Part of a small language model's weights: 1.81M parameters, 6568 steps.
Each number is 500 + 40 x the weight over its row's rms, rounded and kept within 0 to 999. Layers, rows and columns count from 0. Numbers have three digits each. The size before them is the row's rms in percent of the matrix's.

# down: layer 7 MLP down (transposed), 512x128, rms 0.0588, rows 440-511, columns 0-63
# up: layer 7 MLP up, 512x128, rms 0.0739, rows 441-511, columns 0-63
down440 103:462450504589417543472558485510544455509490494448545464551489512427465481529478476450513499521465483478453476536539530527487493473477507513500479514508492538502480472443506498497561523422506462
up441 104:471493431524483420479490450533544531479587524507491526479402415494528523511526511518494417583528496427475566471454547543544486531454467542472448509577507460526507457545563541491448488488534539
down441 116:532447498395518534518514540593461526558511522483462563473512487470505499494470472429492514420477461531496517575495491479520521479472528481501450579471442521471513511473514506511508538526622536
up442 099:492400377450481463450508505519537450498505498435522483508509461431520467492511524446530531531496536443526482498434492471439522496457526539464545516530518365497476511577504524572518467550567486
down442 100:524541525510481501517411542433496502467471411497508516425498538535546454491438554545498455537482435535483514438575484493478510461456525511462477443513581495533500483531465537439511511534440629
up443 102:469481430554449467493468518486492501527546423513471534528501489497468505435541417516511489460477552503520483501510503502525597471474534485499560434486543480461514566532489560596492528509542555
down443 098:543459554480444558508551484566492519505498548479413555495498494441499497542427524422432482531488494496541467505418535534561478452554412429550480513485475522446498455541520509487468526450497475
up444 103:504504554484567451517508468495511538557549501442446526496451557499472534558498545498500477447481531531517457468541466414474523536521514477451445518528501416504517483559544517520599529516502485
down444 102:526523484528460448459498564467444482511489615485532442414555515559493525509540526491489502481481478516565427509523526474471563467557543468501596516454568541547518487466461463526451497519552519
up445 094:460530528531524527544514444473602511507519467509509486519529486503530579520601429488415515554569536481551406461500488476440464443528492472491464528508411505512518498484413523437546459485492547
down445 085:555553463458488500501569587427447499477521484520469485582491508524478495469519487512487457475493525471458503445510478467502521560532474457505572435525538495468502464505526408564465497459435447
up446 099:476518473510513464449536584541520465475528431558435502503457468495506468476415470546508492511504510458492455516502512507568540479462553548559454431504506441484463452492559517533528550518568513
down446 102:469525493516497563440507505475476476419461502582453501510552479524504476507508529417492500478540425540542537547548524418517537495485507493478517586520478514494498516517383498512496498465446446
up447 093:452527518495493504513555503505472512480500461518595476445513565488382529450477563511516495557449558459551471490515539526509467477485567480510593487533515483481501462531539506539601522601510528
down447 096:567466480449473476426448506521571594510471531544498503522547502526510440492472543451450535558539496467485500462463535481468480600487498527567464595508486415496481537498485521528496524494449510
up448 101:475428444505489496509550459509574521482493481517501553558536422529485469537520432530454488503450495452471482481478392488491503455558483520472464518491480500498504449468545503507543487507471429
down448 099:570500485538536482434541462526551435546508531531533488540445502557524486564546518514446524474495477487487497520556487504520473500527517493527505520478510423373555516472573533434566491520479542
up449 097:440434514492496538527464422534531464556485481481510486493534431531535498568509540462467480432519550570560444445465490464502530508442550486528572479509482503423526553496557514472578493522515555
down449 091:494442484500436445493479600472443503485486561479449535490483538518495506484520524527504466414490521501494560557478566484491515463481513462554571415514468479391493531532519505461501617508500488
up450 108:445529494593553452474472503468484484575510439418509520544505440515491527552527519511545500549503541404595445470520437486582517453514454528492545588518501482465547449508503478533503519491467486
down450 099:498383495518459495524483522541527553550480460456490486526475511490481497494486468446529484509541531404544480491545528520499463466560526630461486496460499463485513442448492462542502497429563497
up451 100:486473511541484392543455491549492544570503470455524488558513544440522374526582534448492499513528583441499474495470422531506520567512441519548550513505567476511532480503540518519575501514465440
down451 101:521512556515479544452547529435423570512562575486559480521461437478430483527483484491430450503495507550500507454545485472460527575554464518568480449539441497532531494479556478491481476505460487
up452 099:447514558514445461481565460560473396496517502537479483527496507486464442484470500487483516470489451521449479528453491533473557424510507498604492534488495427536542530448542529473549469536526442
down452 104:515433473522526497533466477468474521495506433542522502515451494496554448491478482521582496505524551496572489416533407463521577499557488536416474414493524482479443509582504535481564502481467479
up453 099:557482560548502524458484563551503493513495414510503498446538457435520543511500505488506553500600565484494449442495494439480519543500501513504519482473515503511461502570572500482521503492603456
down453 095:511478469469537556512521511472446447526552467480475456522485439508563578424517474512460527449513452546527472529521485530581500432496468494545516456504486508529514492469420483565460520532502455
up454 100:477458453494487486485448552491465469559479578477521551555529491436526509486523476441475490537526456479506508516529491526561518487483547530483521547496547485499520515458576514563558467484514435
down454 094:557459501480491491516494519493543462437424516542525480450509556562468434552526539518460495533485512526484480460437538485478461446447487453514495553561473493468549476477527502451528419577468429
up455 106:501473465508560477560527457450484467464545504544502548510536401553479517513518530454463503512450437494450496595463544514532490564473509464557550499509466525484550426472512492491572451516505494
down455 114:484415509513520541454448519589572490444530455510494507502493487528477550548452484465488566522477549552506460515525560468521496490547501507448497570493518459500515474537513452532473463514571450
up456 103:492457496493505464506488463486487506434518451488510483495509535469541502499524501450495543568452486490517479460463468507492551501484545461484553478458495525494586501462470568414499421601509520
down456 098:561519544479479542528461475504466457487442497460592485512519484578588507509482508550497492481546581492546532505489444511491492493435530516548466528545472433511449557486463458525536514474480529
up457 091:457520464516515421505519482562540445503451475470540445522481550448503447476521534502530451490552549515441493508508418526504445511477533435482517529550485488499498496496547489506515558580554500
down457 085:602596428527503539421519500516566463499503543461461586537506566553432487513481440497541511513437496435604495490470498504467474462521476498474537546504494579515540473493509494451520490523492453
up458 099:453489505601515495520450545590543488487508484491500527494531429454485520509564449451552483554569499493509502471543429457488492566499538495556435455511468476490479441466486596514472494459518456
down458 102:516468545490582472499505392589511548524539565512463458589408547516486513437534499525485485543466514479484527501431453440540504595526469489435462466510497486520513456531493448575519448492583572
up459 101:474482507509514491548445527523499542460488504497549500464553510467491521447567430463546514514491465400533498475477476456405497518492546520473479553513535602539556532542508564514538538453497523
down459 097:478647518451543499536547540515487474554533525544464538544468523457486506553447528503419519495482512541541415442520532474505436487478500512515476487513399520473511460505490430467504542525487490
up460 113:571469545543506519516552444567477486581503498499536464538487505478478467541454518520467540501490531497520487513499396535471472476480527568472546535511503487487488477492567505417519546548585517
down460 107:509449487570519460559449502515524515520529527411504502412498543538495461485471557499508506511468506512499456464514521591548506487496397510536578461416485513504483501503521479523483495502494525
up461 100:552480533544601529529467500513584580518537467535456531447491538457506448489448533504433478527533452496456486500495475493478543468555472515505479470509516541524467479537589447575491552540502495
down461 099:448528489448501510530457511527458525461460502505518472478505545499523558448438491553507475420450492422502499610470446496489543421444530439505421487524565462535495555466481486494492496521526504
up462 111:529472460541536509583515518581498539499458510565540451510528553498478502483454500490531521454517543488533465522538446540549486484526506508572473522476478513426512427518491461480533476475477472
down462 111:448448509433596541478518504403469530567480537450472491504539480514462442537490464527493467521450531530425540533476480541493460586484482559397468528559486454447527562534536553520533567510494521
up463 093:494479506527478476567482472503545518432589504507472522427541542423484495502503522470522481444422509503464446476589455433483514541469567509546509467459417477466562518517539515457536544565543499
down463 095:586520515537504432491581458474480413538454447447586448483504435474583524565531568489482479464532548546434513527514489519514525536519463448494524519515501484476465437460489525433472482476541472
up464 100:504457500601449483520469462432556557539522463514450515444534490467511452423511501417416434523488469477463529542490464572523582492551581478529525497488547417448485433478533535484518574467451491
down464 097:545493457482540473493468591578549525460493426529497461511506488574491535522497453458505465533452468530430472466537483499473449494479525438520548505501488498540551520415503526549448508452525519
up465 105:533526506508511490507479475539545546466538463552427499515488534545467452542526520513375487513493545447568500482513480463522526526495489536518467577516468519490531492528474490467567449500503479
down465 104:492554518548525460467504505467467566546440522451476520548578530523498505483502438563530521491459552543521536565481486552462514518494451540512497478509516503455502548470502506567443553484439475
up466 102:517417503558538404574477520563497514534532475443465519426470541553471511432453504542460468539538476548537485550446518450463456499471505517452544422513549562446477494508613527503481487534497464
down466 099:576500529522467493506509477458473468510493487412524554526487488507530368484523575528514512493453485511462454468479497550487542485496478470441505507514530514465482538597488501447478503534536509
up467 103:472478456469450463495507443519531518523497484465478489492515463475461506556510538542558499538566496473490567477528412529468545490495428531497532555546571519525597487600479474478490470521531556
down467 109:537438503421502513448444421537466539555414513553496540515463551558503494517465465483452532434426600474532521495543506469518460508527496509538509480513521460456500547464438554495517514569475462
up468 095:511450462566548483518558510477576524439570495499494509557517483463508422464545494522414554496441511460520521538455465569491530545510478527536510490580531526539540536515517543513442471536491563
down468 097:560460520474570508495531507475452482531439502512542441512445508561460505619457548495562429485503482542463505493552526492484430463492520456530462479471487541532545466495521525536530487482556539
up469 101:489495560559514482480477507458460463506486520481460560498554513524439454554596483505507490486506459540474448505454447484502489543585506441532495554472524492496535471579571563512548519496491532
down469 096:463529482441410490480426482479494501443473541497541547507528470450630466595488519499469488460504514513487512488437533440512551512477467536514482523492482523579506516452480467500520555531570495
up470 105:463503522508544506524474459531498478568468471546467539485451527488466545472494550495435475526484535509432444539503392485504448562509541543462521533534504545471505493477492503520546561582525449
down470 104:547486517493474460501500428493516485521557470478480457502533540478564452430514519509528422553507438473497478457437529525511458554489565485507546555556448495540494547495501522462463548505543623
up471 100:503450589466497433487521535533551501526545455496450536511501490493447480452500478466499499426501541519501513450510476558499492516443466485531477520495548434468515536510491545572522533528468464
down471 104:569472530588535487514589470496579546538480557461476495496448438457522536504452556449550557566511437561449549505488513455475505474457426520515537503531461534540462557526497518483488474445516515
up472 101:414507482519496560473478506499506517558485507556537511448481529452520445499499556504464439563458492426504504519495482502446518607497522530544496455531550512500450494488584505568486600506492482
down472 100:502484529490481505487491556453498501501516495484460537458538493488422546482398525398467566459477537524576480544479465546515599511515487400512540485535549524501520500536468529451413456463468510
up473 096:431452498446532519538481571529463505569528472544431505466494443489552484532477507453508506480498531471474512456419507454519564533555489463530574499550540487447503495596476490507501457521450476
down473 102:472479561508498533527525533499568476407480527487551524482504493460488561533534453502507470488472437528502462535514501506468499499531451491550497504485518485573489574467545488534498524494472487
up474 098:534514469507478364578482527464549464551486474466458496450474480519489510492525505512528385491562502454513551486434511537500484458519528519453468562506569501524479450568514524483448484552459526
down474 101:468350432475426593432522441457480530487564524587500505532448504470490484462471503493493506541462431504502509480568544516520551598489495549536478482552486511481428482482493501522497517530481492
up475 100:432499471488491488539523422471518505489508515433582454433540445488510524521510470474496445484527472492518513489541468578505500453526486506498469455607569447543477520569483461536470499548481490
down475 099:511443485453533456525518537587462557499491447509488488475507462518526548534550534514472555523546437536566499474546483495488448544478507489451518465490557515471461494563545548537473485559491501
up476 102:526497553466486436474549528566571560492505474527532428502505499451515549533491449519497467440390559457501513490489465545513572497468516521488481552560533464428503477512476491462491446510551499
down476 103:478371500533496503488479582484493492508537484553471536463529473568534527495546535510493430508461566463504506571472554487528488526511548515455544489479465463552532478577612488515521506544446532
up477 098:485465510456483447501471439474564508523499536588549494388545458498507499471498548427459536500552549494442479501484437512496592527500597513561461469539570451482473519522453480534562481471501511
down477 105:470494456504472493528526498509477555491490496578467459570503516377492553463534464551558469510487498478521468520473466516511482413527518522526439463506487511504470451512493482485528473542613452
up478 099:478481485467566474511476443462450488524455516447500480461505541522496513607443388504472501517458533531566536512433459497541523475476510447517498517561564476581633534528546559540478514477500529
down478 100:510412435509434525544518525573471452426452472527513506510505508511528508436468528554488485597536515502501487489496539483413543537532496555468560488404471464492428549567527405488472476529528497
up479 100:511434452480517540522384508483636499513499506527431558510470516497570540483534443480451460517510481474469495506485514492502488480534574535480557518539495545439490450535524498536438544511490520
down479 097:560559556554490429531512535459433487486526438530517496472525514548442459485542517519432498554475481508515493517459522522511504516475508441527545498409483490509525543482469506423471434491463446
up480 102:452463507508601523434411497469514530472524556511542454481429502530408463470502502546481459459483496530514460497533489526550479477469486486555452566509497542496504463451547517435546514585461512
down480 096:552462471425422570516466443522405530503527466488512489547559482509464480469533535533531508544508510410500611572548519482506588489518474527494603508441539539492554567541446428454489460458486526
up481 094:501497524521477481465532487559505523455508513511518478501491516469385587506513471513532412537465543478570472494454522429483518486534570504512570547526511491495498477530573496475478440484494469
down481 098:528504488482458471525522538459589528506478464578450504464485546439536444467483586559528545466498505490542443491540511489510438512534492536493554510466438535505523529516485463531483452497526478
up482 104:448490475468447488481464481532525483588514528477553488520464486481474530528404447525465462536509620509474521473511469520547563463497477577556515514572467496474590444419452591492470471500517452
down482 104:450489502515528453520524516499439442472445499464490531512463540463500565503502509499526522534469466483445497508469517517449424496497507530499432542390496510498497522552553547464485491541523503
up483 101:507430458508482462499434500461510475560503488509515477470529469446420471428587470467473476524503512438469474490486499529511532491494507458541503483499432538521490481512506502559489464457503511
down483 106:510465485499530463436514489376519460476541479445519543497487471506511555505516478477500525561562540530514479463541453507488500500535437557442498495507528503471458497417514419521624496509576514
up484 108:500419417504496520441487491519519488477448512431495544479562431503414529461467475489552534555474570557524440524494470521479521542534451497497495496532451488427545467559535536521495506553600462
down484 112:481588523515557509585550440462497514553475448527503455470554558567487498480486520594494548623516476556552507472552464425505480488462445487476473493464449488559414546499469513484459490471484516
up485 097:465531501569445460531433511526504518479514460515463491441443447556447454505538520458530514507555550537483472473538462466481508556515510546499493434570547593508501427526573514577519547475491532
down485 089:513579466455529445467533436503505553439520475525465533507517400550429495438494503515500462461519499454588544512490507568554447480539545469511507479419513483577560439463486462525515427542479486
up486 108:495501501497509460541516409533528387566565474570535451517471563442458541508519508489482424520579595476514494535515476544459503553524530546520469483497497489529492476528517484502464505467520506
down486 099:597602461526491575502467548501482441519553509523521512528441525459480521542511453508489528489487473450543455494543474502482483533445564423508498567556516516456440508486421482497520520478408517
up487 102:455509495558557524518492490530453512507579393518563505421512494484486521488560479517528570452530517429504475498464489530503503499583496640505546469532540506491529478575555488602558516485452565
down487 095:537482503444512529497542526453467536537524553496503494502496436521541480517514521554467473586585469443510517502458498474472545552529500502560477560531424548519444572422520492542544499406474515
up488 086:507577523504583400481442523498524484503427504477540462541513474476532516489472551459515535490546427524442511573433513536486486521476499504494542492501502448541542480511546535483521581524536453
down488 082:565515493466454588521492489441456498480482547500523542454501551534540453566416492494488522477522510435469485464540550488573505510492461427461548564521483485467547467434448475495493558526526536
up489 100:519480541485571469470488500494543482458476512521591547404430426464505495431523521466467503494514516478477472414476482520493454520526527472522557577558496526528577517509516569522504538540513466
down489 095:535615488452490500488520517536491462547502492488449460498480538501479542531609513426567441572489528499556457500443537477508493463512478482513443437464545509450461469509477521502535489420456514
up490 106:490500572486559497569452487524560540526533466501528491431564501446498477534461543522492492418576562460495475477525504477543533536578535483610501527521427508510467451518498474556562562485534472
down490 109:503506482493500473526515411475535520418549439458570462506435554536550480476466513527448525565503576548479532644441472525493506536476513503459496434502469457569518520493592473496500477529505465
up491 100:380476489514505448531450500503460546562531532508469506521510493421492515433520518531536441496458479470498493540462414474484655583457523522490536483503496466477520520489558499549496583478501416
down491 098:559515538459491489456516470516517463525536493387524465488514491490510426524524524427486465473484508438536568456505575527507490517484476463512462527534505495531465512511515473466522474531549510
up492 102:546487472539529468447535486584521503524554505553473483491489471536459463515494470508535557504483582542609465448512504542460494540431515512542539558568508442435542468568452520497522517528519514
down492 103:439491441514488460452475475467494550505521500542553505492504510464484522446461564479530530517463408435487541503576528426475544473430537501496532480597555618510489488501530532588437468457477443
up493 104:519504503485505434478512515540503465462520514534537557494529435481509547447572476528476531522519490450467500532460481507485491462465544511575480476537553500442572496509548532468455407559554484
down493 104:496504453480508475508448503488496546572498478446467472554470510542521482523492530547459426482432480516464458526466505489492514555535522449438515540573513503392507550507568476495579551451401541
up494 103:469502583506497489543527480550428492462573539459443480562409529531520530507510479511485488454441518505500522507511444517608491448463546551561458513530454499521506491521497541498492457526543475
down494 108:509391480492449422461530524520512522458475480561489479460541503540492535467523472425464535497540509449455481508510446524501512608550560547420430504459523480487493504516498509452517563573513468
up495 096:494526459629511439461565498528480455471512448511525516499447528491437563495504485475535486464512543466490475571441491462430471494499545508503431508518493429502473481563440552502490544548557512
down495 081:480620482476519550476457481448500434480454584615485496545562508468488510513492484576559517506496488471508468480554491520525373486499475561539561439479525456546503495518459506529464527428504513
up496 100:519471540501512481470477466514428440459529512574487532540525457483492476498500493491477481556514523478469490476399514518546562492497483498535595536497525496398591488557520524576525528501470459
down496 095:465505458501433523470536582524520520520487495472590453570424541472466479510527560495497473438475457490526485539473511521499505565527506475535490479508482500498516543514514454512487555475543504
up497 112:444461445503525477514517501526515430542532483469560441484526409520476456537459492515417470491504484566510518481504496460463485416482555521557546500577528539478514503612568476497515507535460510
down497 111:533445492437542463497503538542488438485568558499509516449542529509562518469431432456585511468516491528519465473453473570553574467565532499477490559440464496403489533466462510489457489477478497
up498 108:428507475565542473483502539560557481533489438450548455489531491497528573535500503456519507559536522435579483496504428503556535456520494591481545524514524485452490421499504478492438477512519468
down498 097:511372530521506485522480529521522542552503462314506462490511524543481505495484478422473531521494492491552489512545482538468472437498450593432422511507498508464520479508549425534454543465579487
up499 093:457534470488483478493488423500516486556541522520504512538508539441522493515484487476490497464530455560505520537556525560538423501517469575519507522503480500529483423501548553472488474514580526
down499 092:591568484443552490493490454416471487447485507495462438534444486477503442469478542495454470530509486492486454480504530481582546495569424483444485500550416497558489504522516512473527481512534453
up500 101:515495534467541433504504460499517508519484479471469539503455493552453479625531490450516471465509422496542516473453491504474545598473524468486532545533526432505597485542451475565556476529554513
down500 101:479456547578492533387507446523515517482511536414532448504542506561541486477479525508461521490496478532424490453527540490477555416455503483508499516475513536551515463507541444457472529560521473
up501 106:493508504514489417516513499561477557526467419542523477537473454494509569451486485506541523492462454509494491457513473509496515497490471482524573538448553457518540478559417624533481503564568470
down501 110:599434468506559567495565549564541478532524493539505453428421491563493519549506484449488538465493569549494474543552484460491396495489499499487433522501481506548511468443527511523513535424538498
up502 099:497419490474439486550456471571551508476537495510531565494370489499466487458432505427458492530560554494504514457553516439518466508405475533489498539506445468473559496523560476523498510467554533
down502 093:532524529506483487397529505493494548495501468514488480506558559517523439423519534543496503479462500514465488531459496549483479492457536503505491429526539467486469473540468472512507517535377560
up503 092:525446521557502498494530508495556479453540514528539492481556587527461503474456492425524466464469490426536475508600511470447438486475518526492496504568458528470450488499446533481453525525503526
down503 091:551427447500464464543507481540476615499436504488442527479496469456506504466481483486446509509441568470526501474417477512473549512461537556478474525448453536467413522450573437485478549486457477
up504 104:498514474486461422570516500516519578502522388512554494489475537461516438515457546463544505506446531522501438518567472533525490579466554486491510468552445422503546554482458496500506502474476547
down504 106:504540505503554425492530505530544486533410542533503458479479467506483575458565442499486550505500485571541487521484511533464432491550468529436469451488551451484476571459494496544510528510558440
up505 101:461500539529487475524434466496536507578476528477543525453526438500442579500465485533500533489566491478497455469457489535505544453589484594479490481481485476505488486551532545511512562516580427
down505 109:454397489475513542559513519489480483515495444497481550539442512544561412480437601539505447434553529558498445559523512496509501486520455580486497507502476485448504447479574470523488435560579545
up506 101:510531533547546516520465495516533547549485489491518456513542534528468519492448506484463474507475528489550490473508492429501473532463567545453483585485410491515505543440469541492488578499584536
down506 102:453444522490482498533550546445493424502501455490456523491441477491484549452571502576497523430537455561465492509558497577461492558510461532472531496567525395506473510544461498525498450542436540
up507 092:512460541518512486529522530549462523505510549488549462488496493516516483498477530479519516505458548541519476457459440479529521518557521514502501559488384459418490460477453502500549499560532533
down507 092:504453392546478397456495506494468417501494520472478505505548528450535554475515473521562516491511540462540465552500479494515429513608549510416514492522583509476492496490493516526469509536507514
up508 092:451477540485460556447449534474486480605481511555576522403522490446537503535493417524544473508461503496456467419520441506473446516505521608529525497503476594463441452490538456510498481547505534
down508 093:535522542555498382473446517516523496530485519476457546527483492549536551412486504535467550439518470522506517504523484527443517447546484460469530491452460553454493623480420472471506487538443509
up509 123:486473469532594467552549519492530538477504521500474525446519444471518454511443498468497499577493460491461453544542471492504514455503486531557437479522506492431530463485572556466466492548542441
down509 142:507490453551563516476466581524549553492550474528541490551430542538506476505495494495484540508544476557394465564559544515495490463466554485523500508508515508466497456530500521481519480413542527
up510 103:539517485491511418544485490570475511476489461533517416550440436484401548506513454514470432478417468457558464524503461575491527538476470510494519501517500494428504523558481495500479540503528487
down510 104:425487509443532535506485524473494549474499538457488493493521487423541472484514471468463548480477434538490513477457533480460508522512504414477494443480538520463492493494461440524502439528488565
up511 102:508518530476521472505495461526511452506499558548486524500442477480397471522549514522508448495476553502540451475461470557593469476420485504484431590482489484461524472546535543461543515497506489
down511 105:556456590516538485529459498449468489531464453508535498415545525480482481476473542533493532499486508509514466455536489502434501462458514483543542456507442502531487565516513490490455580509535524